Weights of a small transformer language model.
Size: width 128, 6 heads of 32 (3 for keys and values), MLP 320 SwiGLU, vocabulary 4096, 4.22M parameters.
Architecture: rotary positions, biases.
Each number is 500 + 25 x the weight over its row's rms, rounded and kept within 0 to 999. Layers, rows and columns count from 0. Numbers have three digits each. The size before them is the row's rms in percent of the matrix's.

# v: layer 7 attention value, 96x128, rms 0.204, rows 64-80, columns 0-127
# o: layer 7 attention output (transposed), 192x128, rms 0.19, rows 128-143,160-175, columns 0-127
v64 089:473531503505508539478526560503487472506457487479507458482472503483486508458482462517485502530496505479512473485499502523485517493485545532502480459506489474476553482526521507491479487540496475524532501457490558481512494502480488507551501542509561503484501475447512434480467492497499506466491514486453527546498504521491508500463500455476518470516498490496488507496488505463541469510506
o128 103:502496467513484528469499508519496472534426492504503479455481480533532509493505498505530503520525482500481523524508438472511503489521487534483499503491521473511536493527508511459451507514537465481464479493541494520474511495457477497536524488481542505494482486451483475498485497516519511506515480440549506544480527533539521534517527495538497534505481500537503440494511470466498481500509
o160 088:484477514496516548510480447482522547480532518495494515517512491492529475504496475519458507499503522502513465518429563511484475554526525517528508516517528471505501491502479472511529483535501526461550514517468538518493500496529525477463500492544458521496550529502504517503535487509515465463487481520538498501515494523494504478487498502492502502485482507467524542501507479513528511427468
v65 115:505506485540492509520512467461497504519509520474484508498501528471488486529523444524471487492472527507497498536538523500495466538526479473466474503470489519521485516491484519512519500499548501514500538472533517449487524501477499467526450487473466509476498440574465478473484471498526497483506540483507507540497503479511541522456503492482481497455533502522537460491540528525508506471491
o129 116:510464513505478456499495487500537529514494531492485464459535509487500539548509507471477484525513524537490479522503519504495538531495530531502457493485510526515478553479480506527484462490516501501476546471499513462504547538518499482532515516522456486487470472500488494521465521486477502529485530485541478504487481590545484535493524452459504501491499514500507503507510530479524490463493
o161 098:509560520484499505493465510507450475486521489504511504467482508537442496518520484509498537492505564518500537485454473510526485504496497494460492475485515474461518471475504508526486518466542482553478485516463497537485448541479492493463494503471510519508516511522547473479559529525479521500521445521493482501516530497488481510522499504540505483498473468493497509466444495495514494510527
v66 101:510490533497494497495492476486515474495474466518440507504511521532506459534444512509508474505485561529522483549502493487522515493464526498453477496513493476501522492568477514523475470516563540495509515470515483487518506474473456479488465501526514513521498516493517506462481502512493483489484499489484443534513510532479472467468492481475489513555483502510511536536486497510514453468538
o130 099:515480496502502506538478485508502475496496514538486501513547455538493474465538512516526483536472465465515465546481484495514533527477486533518534558476446481539490461518510484481519515491508510516541511524507513507499458464455488511474517481542501513517512498511490478491487491469549476549506501506551488508507498547492534485497473487497492542469462531543485511527520515519503466522517
o162 103:502524504487477510458536501485521545522534492516485474486495512456538508513495509488489526502508489509486508440526478511489484489544546492511524512496464551489502531507510548533516504506484518509483488505461537485495539553541505483492492495502494539486541514515568535505539487502502499466527499563490502456493524496504518509513457536513505467501496522477457523508500447495489542489466
v67 097:445485518505521518464520482469482480493539509529484498508531497548517497515512498462522541558475435485498489519471488473499521487510501471506507508509539541498484442490484500443478469514510505501472492476496454482503505497483523541480539512535504551500500522484500558476474504495461521536502494508489497480494474498497538486462497526559519484500470487482492517499480498459538461501504
o131 104:490496505507526519518517487475505488481450461501509482508488471559520505518512544518487514499481497516477456485527506498483467440520518519476487458523459467472485494486491514511487456530462511501476457502475480511497477496449492521486509467549510522443514482508479513498507440469463513517494529516485534507496500513449487480456473543537499466499493468531492499488508497553534486510510
o163 093:501502451517483494492514519520495502501530535500474507497502504489497496494488514503564517504467522463526516500514460549493503536445468503491528542516516531480512509473512490563536499506515512503520487501507513496467490503480487453506506526481497495526509493523498467496527476507562500458541477522461454488481506540505471478517524474471486532476477567517481517493510523452477549524537
v68 103:540476493493483447510489535480528474541475527494516517500516498474524507520518517503487465443471524532525473520461530542519514477485519482475479471486492540517498491518481481475496479469512517499486525526499497485522469480507529480477467475507518470463474501496493507545527536522502529525500491521514528501502497473551524493468465511429467490482584482524520457495484512498479486506512
o132 116:509484504482493463533504500482562507503509489448492495486504496515496523520508509499501462504473477492462536536485530487500512511452510431503499486469524537494451464450500449497479492500498494491471552477486495474499506547499521466500505534502487502522488487501508507520535527501483503523547484504538490502494473472454482513456523522477501482456532478522499453526501499481450473491444
o164 093:506493506485528497495529471509487462478546502499541492516510523488491488491472495490486516502519514504540504482514463490494501530542480523485459498517482516483438502523530523475527513468479488540510452514478471480483535458509482554514491499532448513471551515519485523511498488546512508469482512502503501452447524484488468496532452509486485542547481518487513558513481493493531529533511
v69 092:522541497455486489493516470468521494485491485491463513491504449526530474489520484489490513491478516516511509478481531489489496518571549471514492483520520483485495500532514494545504505466494500468510506496508498487466559506518456509479481493464493515490487507459523505494473493459500505512499492504510476516546498503469485492469445526468560528487482562504501529491495443507480515424481
o133 106:556461553472498472503500477485518499527449508517522493549452486504511454465523488530477462510516496508503549539493513546478530514499499503503503458504492487552455530518522513533505475480526497509536500528519520478500472482538519525469501467510504492534520484505475448495482490508474500503483518523539515487500503469489516473528503491491544488566519524535483541490499471498505523500523
o165 083:468471479491504453522523473482480478493550475508462491510542505528484529501464487504464477493514504453505440484496530520514524492482495477478501518511471469470545449496460461455495502490482511531520478468472507530530497502457500472534531550494554514499501455529538560498527485507488479495547488480494469518499495505551489492509502524508489501460488473520482487483514490516491498505494
v70 117:508473462487509474527465532467487504461514508498496508507523492501509490519536503514557507461464507535521504461514575522463479495515498517474488528532440533476505534491464496507490489468522554504482509499514526471466471513524509509562481495487505481504469545464544510515508507545524471506478470478508468489550495502501500483509528497511502504564478503520483503489476493494481487467521
o134 120:500478461484509493519458538458498472529548518534472579535526501486533489513531517534516481493477548469486508472466490530494460477449477467507478556490538518554486464499498488477480479515481520496497498496484518493506490542542493519484508475515536512509510510536511520510525511466509482535478492538502493475532492463478495499515520501501502501524504531530498489538553531510510486516505
o166 094:482506520534496491479461495500522494539489500464530517488526510487526465468506489509501513475525492438445480520504470492516511496481524541531494469533507463487493473466499475487560466451543483517499520471509535536506505463532512515522491489503490518520522499495489450487491470577486546508539491502490523496486479517465521521506494526513508491494469500491491502486453501435507502487542
v71 103:484501524487520491474452505487518433543493498517495484520498526532495514481505528507483512504499497521512516488455537476516496469488511502485551475510486462543467510531515540510509522531497490485512455513468478499507527525491514511510460513477472500479514461542488481469521481490516532463543498488530550504504484521530511493452478514436529473487513483484517480454473519572496511514474
o135 108:492502487513497506467433503534442470496502438490515492494517522457492505527504507499496488498514499528535541523480555476522524478550501508482473492510481499519480508528543513502521501494524468469487523493473485494522474480504482488502494513534474510493530470500527462468546530530466519476469475451504486521482502459547473516490521514525530441482532496475531519508514474495539488500461
o167 105:528513503476450469478528511442470525525527473523477470504512515523523504469457512483485534517478493508522463527504487473473458499482474445513489474551496525457500494507479480519495500468506516499533539482468495471505497501468477530489511508529485533549469520525496496473504497491524477495489502550500478476532534508491507485530536462513523540509454499481469512525457552505491522487468
v72 092:491563518492527554484522510520505486477501496518502519491504516485447515497530512490451469489491522519483495510483531537507497477508467505520478460507513466492545493481526507522487481467500461507485472502497509499468508497534500453442468495450517484477467488485485530512505483489510473506498464505505528446482552524493511521500493501490499448487495444499476505513496558445525453481528
o136 107:503494481464470519497526522520517535493488502496465502522492511494467543472496524478509466464459511510501451483558474531490532511484478524501508448454540507514500494470488475495471487551507519528485519469518484515482527450503521506486486523459477471501514525500478510497464479574501508517493515510486464510514466514502477517481487461532480491492501463474510479480551526514508511502431
o168 094:517502493544537484538494488497513481503496526500512515504514500507540502497462492470494515505499478423517420497489488488526488524481525482510540531494496494528477485534496473463553507479493506472495483488451523484505473521518505499520474481560496492493501518511485519533519512484492486448521470514514517542502543483474505521534481526462476535504493512469520517517486466477440456480540
v73 091:500515514518476474498525472488499487549511476492467547480520521512537487506488500479463472494515525455508503436543499491494466526499494470466537496473472505525486511519497545501537458530565492492514509515482513509541502527492518478494495471531487474556550489513526449549504513509478511517542448506478539485505472497491500496501525463515483506495494513510490501488448500526486486468532
o137 105:488551528523511479532488499537517495464504478510512526467504506547498449565494456520491488520522509479491534466502543528512500498494515516542515506509472482535516466489515496509461482470484503492507482488507449507531484499541443489489505483526495482544534464509511487521505485527528513533494528435503504516522516519525480521508495476503466534497513502470451534485471525483512453525530
o169 087:487439486483486517502504521477513469516493502474501454527488528501489519450511537483494481465516503514505492552461485472526485490498513518436506476501500504525519523512514480475552507498531524527525526500519535486477534490538482519487494495475510514528521497496494478498465507438531495425469537522501433454468509470492515531492487538462515498518510478527491505495486480500477529509473
v74 103:471544476502515518478545508484525518531513491531514503501474508492472492505528500538541484475497457467497498531503507506521495508472510490513521490519513541467455487466434519506524538515493520499498528519536545530560492487530508553497534511507456476455531489495490501488482487529502477512551494515470473478506452496540486501544504462518469502519549531470516508503491504482477515532501
o138 110:477495478504507487524514494484522542469497515552501500476455541494497530502487494554508534478495543460509496546494501434497485445467475451523497474492526477505487506498524496511539455499509484490452476485503480497481486489527457486507510546481510492513509523505488515517487520495547495491521482464430516504526516494482457481499519507513494504519462488451512498529482533500486489480560
o170 100:473508498489477499470428510548476517479514446518519466497498496511477452509467515494500504462482512547471503466502497517514494516524464537459494490508517520467528477498488532515466473507511483522524533504500517489457530514431534508529474480517503507493505468523514527496502517516458516500531525497507509505540511469470492514478464477511533475465510488550451501512531487497478497457458
v75 091:488475425489466464498514552462491515505488501533504506473492490461490533508519507513489492475495504505502520494509492513513488480475494479509463526482500494493515475476522515459477527498497466521477529471483481480528515525470504514482545473482496508493524571468503478488485459491486548519545457478497480506509500519490486505525476504513489516537468499472538480493554407475482509465479
o139 099:499493504510497494502474516489457509500506521502502530498512499518510496476483492500498494516501489475492516549545513467513471475467470522486485507486500522515493532477549499522466485460476484472527479551541534519508471519530501584529521473451506474502464537506507510511491478469482508475524560498484500493479525513515442454471498564478459508489510489557473484513497481479480508478483
o171 091:475485497506531506497462530457538477499507472511534472480499513524495511553509529495524509518486510492527530484481495511497506527502473525480497492503499483458515502557498452484545509512481520500497526474479517471549501470438478465456512496529472486448481519500487498520519497491518450495457447486488493491504526476523536513471480473504508448465495511496485475531477506557503465489546
v76 087:504462474484474499496535427488489526498478510485512535522536523501511508451475472451469509527518488515483502465491528451504506499477513504507479518481529538532478524543510439497469478518476524510512532515497496464566495495475549520487545508508492486509505521476546477520481507498471503526508488507481492510507526505527436484454473504501505498535502510482477522513545511529488470476494
o140 099:458520519492521505539521492511525503488473471480538505484521482509515482459511472506492467500549446511466540494493513520531476501460517543507511501456421525502489514481490458486516525511501487512474502473478496535532509533489501502527519508473515523516449492521517486538496483465511518490551505495516529517461527508535529485456461500450487495518565496513510493518528491500469496489525
o172 098:519488536477504493488459547505424488529505524543480525496487472499515520504487532543496506506480509461480476487499465471514470476479496514481494505522486485497526532488474538498509518528507472503508520544497539494485466490511522488516434485500532482489498505550449497458500521497547523472456499493482484511493467478482470525523528483510500509488453535494465459470508468492508548466495
v77 094:498518482521495467526531493463513489514511486504549515525513474504470513524494475467501466542478523489479508466456512508527530494553491497511577468497484507504449524527515507562501516522483499518496517511513461449525481493487520482455550502518505522566545485519517482516527512464491488519517518493510494490492454482491479469498511473480503494484497508475480503537446517459483508486489
o141 114:471505511511512491492565529501520489487463468468518478499497508495479515505474438483514461536544529455490506453478553503517493466538523482457498496478490498516521448500501512495494493437523508522520483486493500509581487490510493489509477525508512531500526498511520486480497513524513527511518517514502529496506550488520452454509473492465459541506490547531531508502479495498505526510480
o173 086:482511494531501482509483484509486507479499525480461468470478491541535504511488487523492510503491492546530472495514495478483476524475467518517513513556513440504494515448505502458505485515468465548504492491481513483411491492480468516491473488473488484508487494514477524554534482503510498492512481464529554565515520533484523499529464514524466474501497511484509473470495494525501552524518
v78 098:472453483467503506489543498469468529497466482553489485499504497485489513501440497497471489487509470479456510538511507509486498475529492482465518505525535456499478530500522461439482521473509492487512553524510521539498569489492482537470498506468488509472514527493487498483484508525478530492533474497535461498506518497478480560510497471559491479488489473486513519497518512454502518509464
o142 109:508517496470473537487476462487513531449495536529540467521479519499477510486479498498476531451456484497474545500524486486493518505500517513492498529494466484492495497505496529514524512499521525489511454523488492520498529502491487549495471491465473465499514546526553464543524478493428462486514496477444501504467512501481457457507526524450485518521509471511485511499534522494510508502543
o174 087:514469495530499494508487525510479504489511517448478516470513490477538511529544522538543435515524491486519547504474483471477478522491479496509485493501457488493508477524429515485508471513486490507493495503489451504510482474503500467542497485456504537525521518488463508456520514513527526484539459551548498549526489470494506531504492506507503478497534538496519537500467498507514464543484
v79 100:492522482543473474513543509509488484489528520502516459486497471458489501504543513484553486469457521494486514519519455489521532512529489501514488535486465517535494523533510513477478532478484516472476512540511506549482536502445536532514456470535486491493555497528512497494481469511480545475525480520534484479531519499502486493477477522520486483500482439548501514541479495506505524479489
o143 103:520513500509530520495474508471463495500527493549543473479432476498496487497512516450542442487433527515503516507531534539518504498469493494505477514513476479515493490534517470495472505490505536502530532504521481538513493499476530481504511493521496515504529495508563506496511509468473518504492553477539497525518489528499449493491511542436488463514528475524504538528487524517513518500516
o175 102:499549500555492513510450544547510495455501480487459512472518502500480463522451456502442493519523514456537563509493527486521526500462491518485520484486525500490511523481468494537508490483475509500533547472512526473460503558538474518507516488533515480495509520478489486495481502515512436514471478481483534493476478502511473518514523489500536485496511485506513500488529525491503461497506
v80 090:547525504457500418509517514507497506483538498522503518511524494493496467506467511489519506506480474439520516487536503489456528521472488526528487489515456552462473505496503493462473535475446510460502451495511517488499475502491456485509497483542491512547505498480494504496479487497555522475491471490507490487500481495498511478501415485491451476460498507518501498517481494526481497506470